config.toml
attn_scale = 0.125
doc_mask = false
dataset = "wikipedia_en"
Each number is 128 + 24 x the weight over its row's rms, rounded and kept within 0 to 255. Layers, rows and columns count from 0. Numbers have three digits each. The size before them is the row's rms in percent of the matrix's.

# layer 7 MLP up, 704x256, rms 0.115, rows 282-318, columns 128-255
111:134146104124124114087160119109168105182100125115178119120122131141091122134116152151105145099114108147163144156175138175117142138105119129122130102119134156147172134154114122128103127112145093124113127160131108148156120142185116126142107143136112151136081121154107129135115128161105115184057151111128127123116106122117115127154094104157133112120121132160161142086137136118136138129158
103:136189136103106095131140142159100124099131140148121137120142092133136147134146095130154091107118169125150135161154122162148106142111135142105108161140125113177148157136156113108129159141148152137106166145112127126106140075128114138113146125161132111130096129120104121114068113116163150087131109161136153134136116143146113115158127141123107047155154111080119139111124122150140171111102
106:149092154131077135097131096120101170127139098116174112178106137148117103121135141127133108131139160132108131110123121106117116133113100157146119156159146105159140077098135156122142110129119146115117125200102101119149144149124112108133133124100095140164110097141128121123121131106175185080113174113119113133145156132149124109153094112142124138164136100109143130113120141108126106099137
095:125089127134084129099147099163124111137126146125156129126130136101109162113110103165118127104124112153121101141143112119131122137100121127087113124084108114159112132121128101123082186115136148130121187119149114127122073156109092159122122082149132091143104127146170121141114132124121132155146151134157078178143168123141166157120145102135138125085102150159087130114144140107131122168114
092:142189129119152105126107101109116125142143087141079148132167098112159108131092158124089156127148124137178135136118117100109156114086132128127153098128134107120149116152139114119199159134139131112101108102216125133142107116110113140081162125130128174097131115131110091143129152133143157145094069140109137157091123159129113124121141092076141110113099108120137141147104132204136117107102
100:078102092130111158152145119119113083109149147107133177135136150146122145152135185084154120129086116105118139105116118081177119098141133129136124123145160164139132104122150151139146120169175097134169144113144131093143133122183129148127138135137139105094110154139140169135087143120112085132133096106140182132130134092128118097154097123131067137169148078143126124157126153117104136117127
095:155133120089127155081117123118143127196154089103116126139143153193159136113195137122141124073105126136159146130092145139155083109114122135091126092113137133131118119107080150128127149124114125119138157153147150091172118143123120139144095129101102110112158159160142126106144138108102096135119120109194117111123107154120155127162112144147146141152092131125126139147134129129111122142109
101:145119129087144112140133130094148128155114141142111138167161124125120129139116145173090131122139129101114111131075157150188133127156132119129120179116137090125108137148182141143170109094133157117126136137135091082130136133133119136165146119114112174127095164100126108133119111090120130148125123135119150108125107067131115138090123086103122128151100107120134173105136120115085131111137
094:127124125126153122137132134152088154129126166128133152133097121147191170135130112193095132126127146095108119116111072108136155147158092126102125129138144167158112117147134118113091113152115161143130139122124170130117110141115122174130139082171079158129106166139129178161152217131126137101133113148151117125118131109086157123154102188127117109128122129101110142129178137135122129157111
106:119131113122138091142085099063126187114156134150172152173156112131115133131114156135125137118114144160116134104105081170158138151133149097166134159137134158120164106111131126140142178119148122105116079140143148112117123108157118127172084107143140157111165138157138152097111088130111117127080108127132088133140119098165127122123108151076161054110151119132134085156117093104141195145143
114:145125114084141161111133124114139132125107170134137150120131152180131151085092096148122101148120124124121108117144151150124145189174141156143094100163156149150151106124136131109094171146097108083075138090113127121139113118145107154122145134142128104146148118146145123162120166171108126140121080149115153116136167119115166161137138141156139131147139152134117145108102103125117107100110
101:109104107115152155105119104072147141136125138093094152115131081106137174097185117109137096125141170138126113128129156122076105130201160105133159095156125124094121120120126123134161132150148088167117126136170134132109141134120134169140129145137148108115138117143189161126092161158127147133102099125125127129128148100116163140143134127153125106132138175119098123136129107064117146089134
109:123143139172131119133115121141139141127122125136123152122121118116121114134133121128138116156148122110138143148072147148118131151133167132118148182117131123160128099108123095173144134130113137073126123140125172105174125134160113113132115126113104108113086148112146111159123128108169158095174091105172123083103091132114132092121134122158101102104097110103124137097143153112148119116121
099:157207112078125125117119104170128128135151120121164122175089150123133108126128100162149129137133152130122110051090131118133169151137131104138182155159129118139121130154095158150096105178143105151105114118145094153140139155151155112100108121101143167103113133109124136157102141079104145120167120103150116144144159118131154097100121130148118154087099146127153117103123113108174121144117
109:130165111198124107128090147156140136172142164115125162115129099139093145131175124137118123138144090124156116132126151149200111135092163141157110128114149130151105126148145167094106104140107088135102140116143120157113151152133153138133154149119110181113133082108124127153137108094100112109150113129121102136135130122195111106192096112106141143117159131135106138124129133135146132169097
105:159162145116120148157090138117091130087148143117150119124201080141134123168133120128159078115121126151161136119111139099139161160160136168075123136156137126140120107095123135118171099111130154151160106144143119106106117116165117105104111140108144130200121105095110123141133052142103160116118128123125118124101111164103133167170111105133148172135144170132082131083123112131114118141113
106:138160164123124155172097149094115146120133133104135101132161115128141136136087164093155160161119128176122131154122173135184116112114136130145142127120134122127123136126117111120070121079072133128113118119101100123099107144104182141113113104144111119119144166113156183140159116114105113166122116178135145116077143125135152125136096118101122125108135149115125115113065143117162121150140
089:150153135192130162127110092129113106128138133108174069112107147110139122202164098174126149111081150131180085169093127137153108086103134142144118160084159136138098132101168132128122169149132111141121167125167138112115079158154090124146169113090133148118120088135128150125126114115105102146137136120131130127103125159057134118128112147150155138117127118125115110144126111174138203114081
102:122170096121150150110144176097105134117094131107128150116088159097143076087133112113179093122099090134115159112115149097124138112109130133092116131114138107143134157079127141133111087156120105145120123102126105122131136151087151150126120134071134124144127124128138161182147105097110147131093136141127101108149095116108088156129141130117163129150133132079161171126139114083164143151128
114:160071157131129113177128133140129175136168128118125118113124096129137126140156110143153155111102142154093121112101135151096097144145103070120134112111120135122128103141141132130094068147110160111104116112165152137144113128111068106130155153145125123115155110131152131112176134113173085100135119122140178127161150110112134101119151120139117107122115124140143166127080128109149110141115
099:113126117102099144152115166106118167141134150175081151148149096128094113127142132132192127104113098134124172147100158119103149097158130086153115145119133115122115106132128100119166127132097098140131114122133099142109151145089108115137070103174161140128152110118136143141199112131123152173139167144130140123113096125099114123166122141116118152124136186157100141157116084127170139105103
100:132158124128152127141141116113123140127131120098118139143144127117073099141146084133107131149159111131107147171135139126102135125089096071109095071088102130130142116120083133155097130128124133098103153097110118146113137090132081148124136112132150159151101175109130150114112107146087155177121137132123110127125096172111139146114129118128091141113130160093132109146132162140156101166155
098:088195165136140128118119122124077098095076082142169133128110119112150110088128102163121127122107121119163132138085160133132122131133142180143162137145090121082106152137118133099145104155121173120095079117131119117149151115088131113133133085116147136151149128169129111090162122082127101108153110139103155086114133099108111084095138137111138113083153084111118124115138141146136100132129
097:076113133113146097119143087118128126138158155146090123139104120146131143164131167113123115129153089129150128153077148126126152138143121097155144121161122130127138090113118159134136136126132103146097146161115110181102158140159131128153117143134126117123141139151123168159119127165164134139109143169094143112128091100076088142110138130134132135190137120093108144121155115152156145110140
096:132113116139163149103136115120114092109141119119108089113104073125132122096137115111119111090144110191124152133085169135101128120092140132122142081150148156137109122123116143124148122125089128130226173143123092130136172148133132139152131148125137133112144162151127160141111136138125122117081106168127140146189112121119108116139087099144140088152120146101103132111165086133147128088121
098:117126086175104125165137128095192110140165071095120176131090122126131103140099153097113123146133112090128153184099166135096152116113116099127130105123110126114101106119109146111138144095132093137160099150128111122143146108106134158094181161111147126150147101096127144113091111133169119125125120092127121158109156137176110150173109095147146150100131116138132122130145130108120105116142
112:150139134116109180110119127120135153082138098094121116134098165066136128117143083124107124115102115108148137089152135150128092142129152124116147088135099172180127154126150097125103177176054065142124133112163090134122137155108145121100183129131104122131126151124090141137078143130126076094132098135111130192182154168136141157131172117135148120097178111101111164122131105124140126174117
095:146124130135134152130108117166174089178111160131131138165134111101113096197114143170106130117105172156118130129087137172142135144172145144138096123128195139106162127128122148134144111149091124120117143141132118116120112055100129134139099137148136122097112124109083127140151145135120128169122126111127126146165115111128136103125164118117090103112156116115103097138126130156173188136125
096:111117158139120175114122157089170104172133154134094179113132128152158155128123125114080115129073152119123134136125126150150123110145141099123130111171101097166093126148107131145093172081154142126102133106151128148144149121123080102117127149127153142156204119142164142168106101105132137138124131103125096134121141093110188151127119108163122078134170136117116132112098103154136158147161
108:102153128131128114112137139164136149176117147126182154144125119130129145151112139138121166148100163126137111088098126124119124125143094140139123115079144101153137123142119055147117119129091125112143209096095145140082124114103145125098137115113098159126126153134123167118152132156113146113062149142147137136150127120134140136121132149121109132141138105132112112080129144115102123115157
104:148098114132119098150155128101084126093143134201152135071136125088106121190134141148107122061135150153103104126150078173176115163154079130120149093145132132116134078141109163112131138148110149138142156112134141154144140107133111129097131121107130135115135107119126128110111097131180127153144097103118101117091129139138125108127133157169117139121145140120114137101135124121152132156132
099:105142114161144178157128176129124130136130131137098165148105147136087090064151125111147132150151144122120140138137132104131083130138128133150128126137121112125123142118158155123111124120149102168109091151110134115162137099113127123110161083097149073109147134102132170100093155154132100100126161120150104150115105102169128098135167148128127122087165174139113155112125141107113116154075
096:111124085132200111127176086126126141131159123153139121129099166097117121132102111131123105088149116134145121118133149100106097106144132136103164138140105133184117135113120163120117092107090128141149126148146120113128138152147111135130134145099187148076145086113122123086115109111097120103155112078099137132133119128142098112134135106092098137123089090121150112165090072144123100152171
098:159110155127134133175100093162161172124170128132124106143130117131108132130076116140165113139159123145133088105106157175127162103162128090077140104121137131085127134074110143110165142142095098134109181143145100160131109096139109106074142138127101101186115101103126137166111102141077156117133114129112073152159104088157128144122077108137121117118103106136145139146133116128126110113117
105:085093134119132161148140131151140148133123131121120120147095078128147125111163134109118121139130107104129168128096122103132162160133122096092100152121132122135106138152136124107130114099157127165126095084121121140093171163158148118080132073169149135116149128139159106126116074152135068164142138135135155116111110137124160169132135148126104109096113147164077111131116125088125108124141
105:136137133147115110150061151143153167136127121125148116144115084128144159146110116121120155115135114102128146122146156174154127100161137107124156140128137125100160142108123136134152149136135082173143195125132101088147134138178151147167095114137199104098111117165113120156152074106121132130105135169132127139127095065122143093142121131115143110125126119117142115153128110114111109110136
109:096134114081136155092120178137204136143139121167127151148161135147101139158151144123148112145128104127115154138164117149124140109140130125120134121136148121127108131142125104178123130070142115146155146121136131129091136109131109107096121110134124094162117109055152143121137149151131105157107120110116132137138176124123099151103101150130127131101138131176112081119136108098131124119140
# layer 7 MLP down (transposed), 704x256, rms 0.108, rows 282-317, columns 128-255
095:066148177088146160146130109134141119088113073126150116120156123151125113135121100127138141101111116100114143105106136086116108142123163122143086139130106086109089109116164101106123144121121113148101149087145168149134106163090134111195142133122154123126173127154137141150123116120133123136125113128136113130163153169160119115121154119095120144131129121089090136157145140137094113107125
099:195089178161110129086147105121114144117179120146138164190124177130166113131116155121084138134086116120145115138141140145132124122121142112102132114143114115142138118108108136103178158115081110131130084164094147141115122103101127110128105124111125093173112150122142143132121171130093178127098101155136172137102107086142133118141105114141125145129071134074103108157146139126111126139125
101:161139149086154131094094118100148171088128124096096091133136124128102109079098150111154108101127120135132140115160121095123141127133149160158108086141117148088128099141109121103111123122134181078163109138127124112152207150120130136143095135119140131129109136138117118127179115127120119141123131103102105116137175129155111099150116136100140098129127133134113087115138159169182141135117
102:134085107139125102150141126137130131156123110112140132135110123115112111125125145147114129099142179129134102171073164110135122108139140158142115103136115138052124090144134128165124152147108126136102146150154113106110091162137134118127076116148151122111085106160144085121116123089109132086144161154163135074107190099117143134137126105116161107119136123143115158153166115078137094126091
100:109165109100096121087125120179178143084149123131095153124144118127103089098132113082151166163191121115140167137121109118137109136112122152140146123127132077149137145132095137154127148143150121159135127092122123114143132129110111159188165137127115111142174133152143144121101144103129147093140114095166090118127140125116129077119140112094137108139093163100145127125150165101141099169139
108:115095129136147100140167131114093130147129094164151120122119126160109132127127136100118111149074104173111108114100119121087147118107131062140118134147127140108108118148157163154181166124151094108170165115150132108140113122134122129152137120157158085144097142145107102146130144178116142142157132153134173154142111125149113119132123164156075123127120122165169133109110127134159142112143
095:099123122118145141132128121085112088120131150151133121137151115151066129081102072085090118143134106157105111096121112144127153156127129116132111090120183111108127131132127096142103149125119131093081122127130171140082123137143088150149126112106154109122096125127110133101130170135152158142135139093146128178092121162126067147107142115105106097101128167142128110102130145135124106172114
102:121102131136119090103117115155115141116123130173099120110133190146119144149159095147145072120126131096148158133087147158090151137159149143118094128210125110114111089119109130164200134157133099100153124129157128147171164084141134163183152119159112104155142147170171112123128135141143150107120156101107175142096141128120114147139121103156145157102149123111151126114094131117120125103102
098:113126162111132158171105176138163134104116118088134112123119121119111111090106107134141122132133121113098103113122101131143080144133095163173102128126141139149150099127171122164129147182096116123127141171125144092139146125104141112128162100103128096155134145107136079183130156126129054105159112142128137186110091124126147149115099126163108117104161087128084107141107127119129121154118
099:168172101151116118145123141165159105156140088132108101091141123130108103161131118135123138177120167134142126134160154122096116100121129139109127120124124109148120129137085144109093136128120100152161158120110138154121148118135110141066147170115129103125112106084131093167133134107112137093129160143091152127075174103126131126108097102147100143134128175164144151132163165136119121137124
101:132160110132122135169138102111118118167178107138105091100137116100134122112113128102093150144098169134115134097140098129106104083104132151113119141116097158116100084153126121087098076085107149160135137145138127116121140131124158134157115129098138160133079081135124116130115167119148100137125123106157124148112107163141121110138127082112084173099146128147154127113118099133098137123119
102:133176166140094097136141155174129101166087156136127139112118163122123123140113160142107118136140130099145118124166138126130065095115106111130072118107136114077136145117140137150107116132130154152145073120122125093137116128138167173111168123122146103088150101174126136113139121140131118134120094114148140123140127179081176153099173123165151117154125126096125127147138163099126129108145
104:132114153135136137178093110159144206072067136123114134137109115129143096108132148103141147154080129136148118118159106109108147091101093096128112096108109126127147142146121172130113136131093115081145172135129113116164093116123104144135118145118156113092161085111144126152118116130109150098093122154085185107154102118144119155157148137156163149122128123138099096115182172108076158141113
102:140116124145162088112128109117097128124078108125101139142071136108110133137139092102130152110126135097136085159057121132099167142150154129133119174166092133065129096118137159122119119094134102146099083076113114143105109136132112089137141109101111132143136140120142095154091126107118132126177124124136151125102122127126145115150131188101143127110115135125144140151107170163136078123102
096:128106136107154104164146150077102172106130121083136140121128108145174108109108109121152143135124196144125134098122109088134125108106116091131168137117166142095121123093113097178110140092139142093140148132118100068126121123145125136152113105106124121173139132114118141101118103183146131142121161105113142104119124126124132130092130118101160146066126114104146109135179147120157107144157
104:125108153102118141133072122109078141137133126110127109147172134138167113136177128106146122083130121122167130132097132118149136148137136139097113130159114098117132145085176090146137097124114162167124171120163109151131130126138131117113095112151114105152125143081142112141125109133101191088103132076149180145141147131082111113138150128150122074123141165128073130098105146153104113143150
103:135156088178147126139148158152105095135139139135100134108091172134136157139129121151142153136140147083145138112182146092123096093117135156102087109141147120095169107116157109116146143132144128157160178161131099100084151116095116115158127105146117092140140135114081064130152109147160133109120190097132158139115145132121118112130124147150107127129139123167133142199082107134122155130089
097:122126142120107125139142125155126116085085137098137088123133192164101150106150102149144110132121106143150140129077164182107141098139117163106153122126097095117158137119104132096140144135139125092149113145135121165117149108103162138135130093111141109107099102179084114092139112131108123116127101183144110104169127118147135071145100155156138097099138145146110158136185151123099130126120
099:123160118062111132120108131148143133137139104167138158148170116146136150210097122167079098136175122151150108176138140140094121161130140127177140120096117150148129159134146126155152128123151091149160092152197127117134125112147129088152109124121129111115137088126107130133069108173152114130131133107102144135130127136161115126093115120125134152113160129105115112106122169116095100111141
100:128141115136183111135134145098127135126126129124138144094128159152132153143160107160127129156141107118150131126134176119178127124150087203141106090091091152084138139151127137116116147113101166127169120166141087063128159158146130128083134045144116100145132122114100109109158143128130143117149126153119123125117092127128091166161145131131159102110148165115115096138137105147112106149113
103:139143141116082133136088144119113112135193120148117111099134139128159149163104129114085143129143090206124141149128123186146133127168142095154116105124127142129139123112097081200164153109111146134111147096104090100103131154099159107131168130134138139119119129146122169158146129117086173128156111150115153131165110096144122154133109094143133133101100085120130166096133133171153156122141
102:095120144134102098125153119121208089129109169132093146118135133137090148131125127163137124091086117114122147108148119123126126087144142121071154118144112114121113142129121134133172161131113118123130109119142156149116121037087147116118124100132155157124125118147135104104130133137125164124105107109147134140105161153145101129136149106092140137136100142107100173115139153156110096125105
103:102101115122159168065116125161106096125120133154118149128141126152122070151104120131137152114119112118097125119112176143157132150132117115160181157110109111084120151125129132154087122135128124150137086110166149113121133118142149119179129143138168134155110177124108113131181118103117174099152127137105130127176136101103114148154154132110117125133108146111097137104157135146160069166137
102:090114119108148129137090142120123152118127152121157127090138157131126146093132085150126122091100126118122163148136086107131105095103107135138146136100106095132143104087113105171100086135166099097074129140110123133161092067128133169126121128148143109111101115118137109152103136084117129121116105116115127137126119146156145133177114160152121099109144156135150123146121142154202168107084
098:159105102112113150128147101118120140159108090134142136142176142125138132142129146133137114144158108173159137139162144134142148158120107156109113090120098117131111108161136144134107128143060134101142090144130120149152116144182136131146117172078131175166105122125083143100100142142133149125126152138107081113106100138187140161127123145155124120095127139109122144119130125155129215137149
100:113127103128112113122142113129117135205129112129129120124128130147124127122159117091096090108116176123159144128101099129137127114147108139148136131171119151162166148080189128129100095162099091095166130144129136157146182113166112100134138115108114155106137117136113115139118108140166123121109141126123137110135129153158122098097082115121153098160154145129094128110135088065120131112145
100:104107098113132114157089119103173131145083151179129151098121112150121131123085142155127139184129170129119122185114119079119154107147137123161095163123110130080151068108120135136145108130147144113146122132076115129128127082108184123134135125159139111146133102111137102138144120122155150149154138163097131070119117081108132132103115158090177172143133151120134135143114149153108119137112
101:152145157115130159090132155113132126128101119124123120107145137150190112113126132116091149129177175157127133128148167122184089122133132166134139117102136095129153137131115106113083136097169142093164114093140156151112121073114131120150118093157180118103160107158141121136131093161071122162130127086150106106169123161140149153146142132111132131132175127125132147166116156100160120108120
101:185136115112153168115123100098121138104095161151122178130125130167137119176115079108121163181081137138104130137102158128126128115115146127144124130138117137166140136183102104135118121104132142099119122113152136150145133139137058096121108127147116139106111147081104160136135137118109110087109128133116145129109144135156161121112119148121141144107116125111152125116135173163127081131109
097:148119127133128120071137125095053145129152099133143132143134137165155112146122133086126129119157144145148161170134126157156149093120106125099083144146086150120132151134130131110145113160112115118138098125136116137170120142116146144101168124106098132125116138107115132138132177127112142119102131089122129083098167171138138142138164134106108128101143105131155138122093089152147146133119
105:119086133115128135147110122100122111123143107154108134116154162129135103166091099130107135120153152135162143159162143177141129085155187124141147086107097153111092104156150091114122128122113121183118086139135098125132125157144134134119121156111138067126151096154142122130145116082146154112140106090100133147119135119103151161149169162082093127167140159125171102107107083137167151127082
099:134150153113113077161123173098149129113176115112112136115126158142147117142174138152088128142133095118121104122101092135130140116137064135121119144115148143141117126107114138112107165135182115117141148100141148110085149145114089115153121131130124094137098152183101140120094114128135184164110127134145153126129134110125105147128079118125118081126077130119137129135097073157112143139152
100:148147166087175120139105156132167119120104150099149140126132121172155089133158140091107151156110140100161156159130125123116164121151143150107131088094167113129174098101118139136122094171126155124120141142129144099177152130114102127098126140136104099132058113104124116084170162155175157115131145175113112093147137127158130112096133127121112172133165128153129131112181095130142172132138
098:145153097161115110098143113127103102150102150137102069143119054143145084077141124092124138149122138094134107153130126062138085141084145088141140102074115122161141138119164121113094124116173170100134124151144094128144147130138164137133161120106137142115157122135163174118147150084136163132150155117123162114107128142167104168133139173138119131138180127143158119141147128096162118094140
107:174128159169131112111120127112118104119152163109152079157128077115171127142133092144111158092109102119107148141112089128142151123103155103126106135146114108138066165147140144161124164125131115106105090130096142137135112100120161121122140160169127166139155093140168113133109100104114140137100123164138138103070126092112140143112129136126086130113111129143138127143129092110141124131125
100:152166115116114189124100122127097095143116091161167151165084105157167135103119186104105160137127105127149111126140120132128126155103154117151167105135121133144094149092121120130160109170132142183114109125158139129122143138106111140122056138108137113141122077142127135162149123160119128140143142131142131128133177141117136142136154107137153134150105163120141150129129160095162115117106
# layer 7 MLP gate, 704x256, rms 0.115, rows 283-318, columns 128-255
093:100125106084126153099116140119139123140154136097121131141122143080138158119176128135144165140104128147125102134090127117145119110131135148152133126142151146123123107176157123128106094113101084112134131118112159116092141164108095107107096102141099085102095094120132149143135117122154106147120151134129107116053096073085102113093148121157142130117117144129126108131124134119117158120123
107:138095115123098126124124161154141142156102073165133180132138143113116145126111120121150148131157133108156157133129148120109093106148150071098127121144164127106149089098163081157117062132152088108108097140155124104095097129111123135149146101129083128115133150117058133137124112131119190107117121136073141119135136130126138148131124121157146174108105118123147152157126130102112161123139
091:131134140153092128122142102129135132119121151141164097130162123119142162109145103125140149147105073128118116094170131071114102150080090091125148151117122128179120170106145130115105096151153136130147117093145130151142134087080100120089132129150116114163143141086139140127124135127149116180136104177120127185152138114086120136122189127148126129091151110155112142117126147184100149124174
096:136101122074097144111144150093167149139128133133131123101119149146081115074123160102136124178154117116080154116131164178088098121146102121144090117172097113124092182106145167158156150121116157126128153150123100118159160149106105155122123126134133122155163122090148159105118117127130117123145084119157106148176166120123105153122125111132127142072133152107129141095105145116157120104136
104:160116183094125157146126137139122095116116104138111134130111166115123140109108126126128145137092095130105089117141127174159141100156113130158170123109119123087098072116164139102132146116125148147123116122150173129058161121143147130147138122108090132121113135103132204157129121122160148126122137139123144106119165140160131154104136123150100175123138136098180136124149166111129088083137
099:102137116083134116152126107089107104101123146151131112147120116189108158092110125107154131146095135146128143075110140102125146164097100141113135089155138166114157113132156157105090160131131131079115125105110156128041116134135100159141131096092187094137152118162148127134122114134158147167140136104137116143120129143119079156112120141101147147110137151131153140104125135115097104132126
107:122166136176150136140140161143162124156110106100114131141127121190119102102148128138138087140135148094078161172147075181119142070111151140156130152123115129131130154139113184130143162121155119133170143107101129123154137115146133128131130122142118102161138125161167101155138174124136129170124169134134181116126083134138125118148109139128115203104120120105147126102122144123135113124146
093:118141124119119150090143127108113084141128120143142112137112130148129141107148132116119113116107164141161113099072155070133152086133144122159163133139120139135157139097121121133181129096189148099122108151179110155111137102174105129171138129135149136121146113121106104095143150130108155182136151140125129109147154155128106153107125129152162145137141124168151111116122139133129128127128
101:098110119111158122111119091095127129178158112115160102097064120136132105152158155111125174113142141166117137119110139085146140130115151131161107191113115092102145135122126152188143167103122133122097132141121157126130139129152154132162119128168144132150121117102133121093120128147142113116136097174141183135128129136181153139096096153108155138121151149111140106107109124133125140142170
096:097152119133094162155134124143142108112149095125127119100152129121108151169161088131093131122155141124166112142098148163125148159122117141127100097097135155093101122139117137131105110120144152167165129153096110121106121112154118148119075126113112152122098183131138107116099150126149110092116101104144124155104187149153145144162128137147129101128110151146105167132093136131099129122102
101:136111113089146142109095080113137145112133106120132156125111086125151119134118138128149158133148151152139127157097121116123095118175165127115134123138125123118141148124139145111168127122158085149124129137146125096074152119099100133121130120143149157112125145115090113153151127107169147156097142145185134104079109080100102139145139126151103144108130168154093110114112115110136108131151
112:129146098150119156109131083121131146128135091139102091109117134129138123162161086154106126148130135169163147070101120146084135101131143124116118092115112134101093119128146104178146114121129142106105094119139150143142136138123163126134160167129107098111171107140123111127136171132116132120123103113117105081139133074145087177138181143123163149111119111110166115113137136121160160109088
100:131085097154125130136157177089157142114166161127107171135107149130091124135126098149132150122130071107139148189077096132122139153153125123160090153134128130115111169093126153117109128092132117150162135120142134126131115119130110165118160112164110123134106128131123180118091112135168122101162117130156161109107106127104160124168157143138111164152100124107157105132097088104121137107182
104:096123123117111140076078123101136116099127160136139115096124113124132130129136126107094105116191107100158091177151111152144106155098128142140150134140110081163173147120122136072127160165140102103099185133151126136076110129136083154112147143130123127106107120120128130120108113081135129139157091161152091126165158154122124152134115173135121079128179117154106177128115136110162147149119
097:107132101113136104123110126152149071162173128123098160193114131105152097152117101142065161150152124121101080156153092109113127146075118111137124158165099151140134116139124121107131154116119110104126122185133156136104142155122142094162131135118153166111138165132112096110161136117154090170128118134148128114126119130116099110094139119114109103138097125153140098156101168175115132130139
101:156139115166150099171146154116141147102101121134143145122100129145133137121121119135176111151105136134143118103153115108173121114133148141131060152152148164090135129134138141143103072166145131115164112160118136133132096170086138105131117129121098083136165135167129092145153130133173147129131178129158137134081128098156110131115110139124135132117112159154109129130092108126118146154123
090:106099144104113134124169139140126136105125097112145103142127149170135132067148131107128112111167150132102144117138143168106126146138121118108124128152101137110144116156098068115113155168113142096200111149091144136142171087055139124139133090144112097157089091149099101128140113167149122118130112128119110114122151128157104123130148126116105174174154104155122116133133168101126066158137
096:130133110151147097148165128143090129163120110171122124160134129134116091098158145174129127117120099135111155053128105128194118132124163131130145119144087090120091101112153089130144095137106162124123096112103064143183117119146146115101142116099144153145146139134117145143145093109125146145119123125112103118160129131096119164175133153102116125112150107102129139142123148121147185112178
119:133167157135145143132122135101140119137092077136168137097130135099133145135134118129115130168143103138162143102136166094177106108135135188165135142134124123103117111136157132112096182122118119106150133127110159093131130096133141128125154047137129137136114132135105138086110147144146106131138076088104120135114094151137123127148124160148109117085171154078098106152126119108134134161129
102:130121135112135133125121125161105101101099134118114155144121154107107142141133128136128080120145139148154118091153105132148132138179145101108175146100107114134157127132123140097141108113139178128150143109160139142169119091083092150157138067149125116108148135130140149110115126118167122135138107129119124118136112127144124124098160107160078106129093086093127119121143083132100136141117
104:160102113176144110147117132147116136125127053149166132127143133127120111137155134142134139156103083142180135167087151138188094166097094128131138131130112152106101141137098133140079098124106147117137095157075079099079110123143084137136157150144151128159123121094133196149133114104111129161124122129137113159164087133119150089125106122127137128100138114092139139127116091118130133130114
099:087123144158151166137141128132113119182114111182118146139147099115131162166090145103148136154127113154123114116126121160138148133138122081125154121121145123100120110137150146131093140086112058147175124090123136126086140141150143107138081117092126109089134142135140136100121150126159141115158107099141177108105123189119125118164159144150130113126104173115126153139136146135154145132125
106:067087140122133126129124136109131127153130159129138135090135149136089145104153117166108099129138098127125184160134111112116125095149087111116143117105144129122158104114129152173104142108164114113075122128136124119122093108138119125123105141117120146091108139139127119164106171127127117143106135134139152142172135165082149142135124142111111129132145132093150075148142102130195184105117
096:114097147105085100157105102136119165115123134137151132117138115114113095129076127117135139161144086113139111165120105109088103099125104082118146071100118151159144096119146162121107125097158163105088151125164137139100125137164089102140141155096130138127086091121137158157131183117113137144115082086114175156142134116128125122126122160110136111113118146140120089139129173114076082112154
099:082103128121122085125113102144120128151108115110147138187120100110168146116108137159137142116126052120120109133146119088118114123139153145117060117112104147119148146103160125133125129108154121101184133138124150137130119169140096124154084100147148125107118157129113154111105090133141133125071129159114140096106137153135145136107133141109133104125085118119133155118141145123119123193158
110:172119111107118143131133158161088127115156133088136091133123114101110123133158099134137115085097097139152141110145124143128118129103113132114126084139135183144124167102141158134093155148090135141102104115143101133135079130164099131111122098115080127082121180109140162123110138165129143087118067112121116171149141175123201122135168130157077095114119129130133145119135126133142127116118
096:083107077146139126122090144089148196121104120123106175131170142121099172119141112184175093139148118145125112173108155164096144126119145122140104151152128114095077154103137144175115146123133133160112119154119120115131128099136136095097115105132083120135143168105121130102112138109164168141138089144115104122116092144109144155134193123107149152133119138105143152140109155128176103138105
096:138146110105130129109128145135127101144108118164130126130130109139113128071126110109116139157128167108108179112099111171132097100163123108130121099124106110177164098142137139156104110175126121115107158135122124093139126158121099127152086087135139100105145105092161165149100120145169150109096167131143124068107157145168147128124125148136127102159103134095143113139116135084120150105130
106:155122104118126126145138094112107125099158101100074169110126137145156114081120125138166149089144096104146141170114081124115112143071150110142120089121139153112122138116119174100135143100094126109124068077112144142120123135096119141144135132150139092114142108124117104126124124083084163143115128171127103131099145138131139107159147109141124130088105105095183143147151133129147113156112
100:107127132128158107062121139102145141128149106135110097119131142104151109110121133123120139137114139138080123123101158129185175102149129128185125153130094136110097111128126101106086116094109128155139148163188127119085135162144121131108115126110184138130100113137163109185174125125134152117168119159152087135100122138138135109107149139117145141149151146108191124088150111134125111112116
095:124148073140148174124123103105119120141133180099122144126133113136153158140135177131070126117133103135120105153100093133121129139135109175102133146068147121139132155151154122145094177148071133125143113101151147136107088109129122132121124151139103139123135085156096127174151146144114141122128078143132167155101156128184140099133136153107116151113090124131162128125098143133165102104122
105:116124163126125128144099131124094134122109120100129128138122095146151098126179122146108148147127129157150126171113107144126179149162119164129192089118098112122122113086129126135123090139170162140097116093124087123159136157114089120139113126164090130156088134149115153112171174175166105104065147136142111127143148111145099119157137133132120146152169149140117110097144131099123115119137
103:096135079150158128118104143102106171113114161126112122122106091156157146107174147091144113137136145134084107117134107096127114140116137097121116143130063132125142127149143153112148114120200130141143117125113135138123219158156101151134161170106134152096158155150141133099163158130148134123163113102157167077114148163163118166113136164159135153131196161110116134082141122133146162145099
102:078098149170190126127142143120146105154155118142133142111096146156165097133159083123142115167097164179117122155120135152094120136139109097145093093164116162103076119085142062127103162119125124122122164125112099109124135107163113127146150098143143104103172094087134112105114108126165120112147116120121153110125163081159125153153094125173118118153151136114152140144105107126182121130091
109:098113125124120121149121134117106096130109181157164133102140098122091118135126131096189107127154152160109145149120161133143129129123132114154119114141154168099132167099097087121121122126120093107119152152068122114194133140145082150142167107156159095114134175162140094137120150117098138110160120119112148132155130129111097142154092110127115129130120154184112180117134152140147145130137
111:146124117103129104134096055147134134137126142085150120187143144130081123113145105156132118061107120106170130143117114116131125077144147105139148103173090083107112138138096128127125065105151131107116142135144146136132115089143152107132163120102073132120107075124134125155120105119110095129139147125094121100126131182148161140114135131117138105132143129125138115140137141119127134163167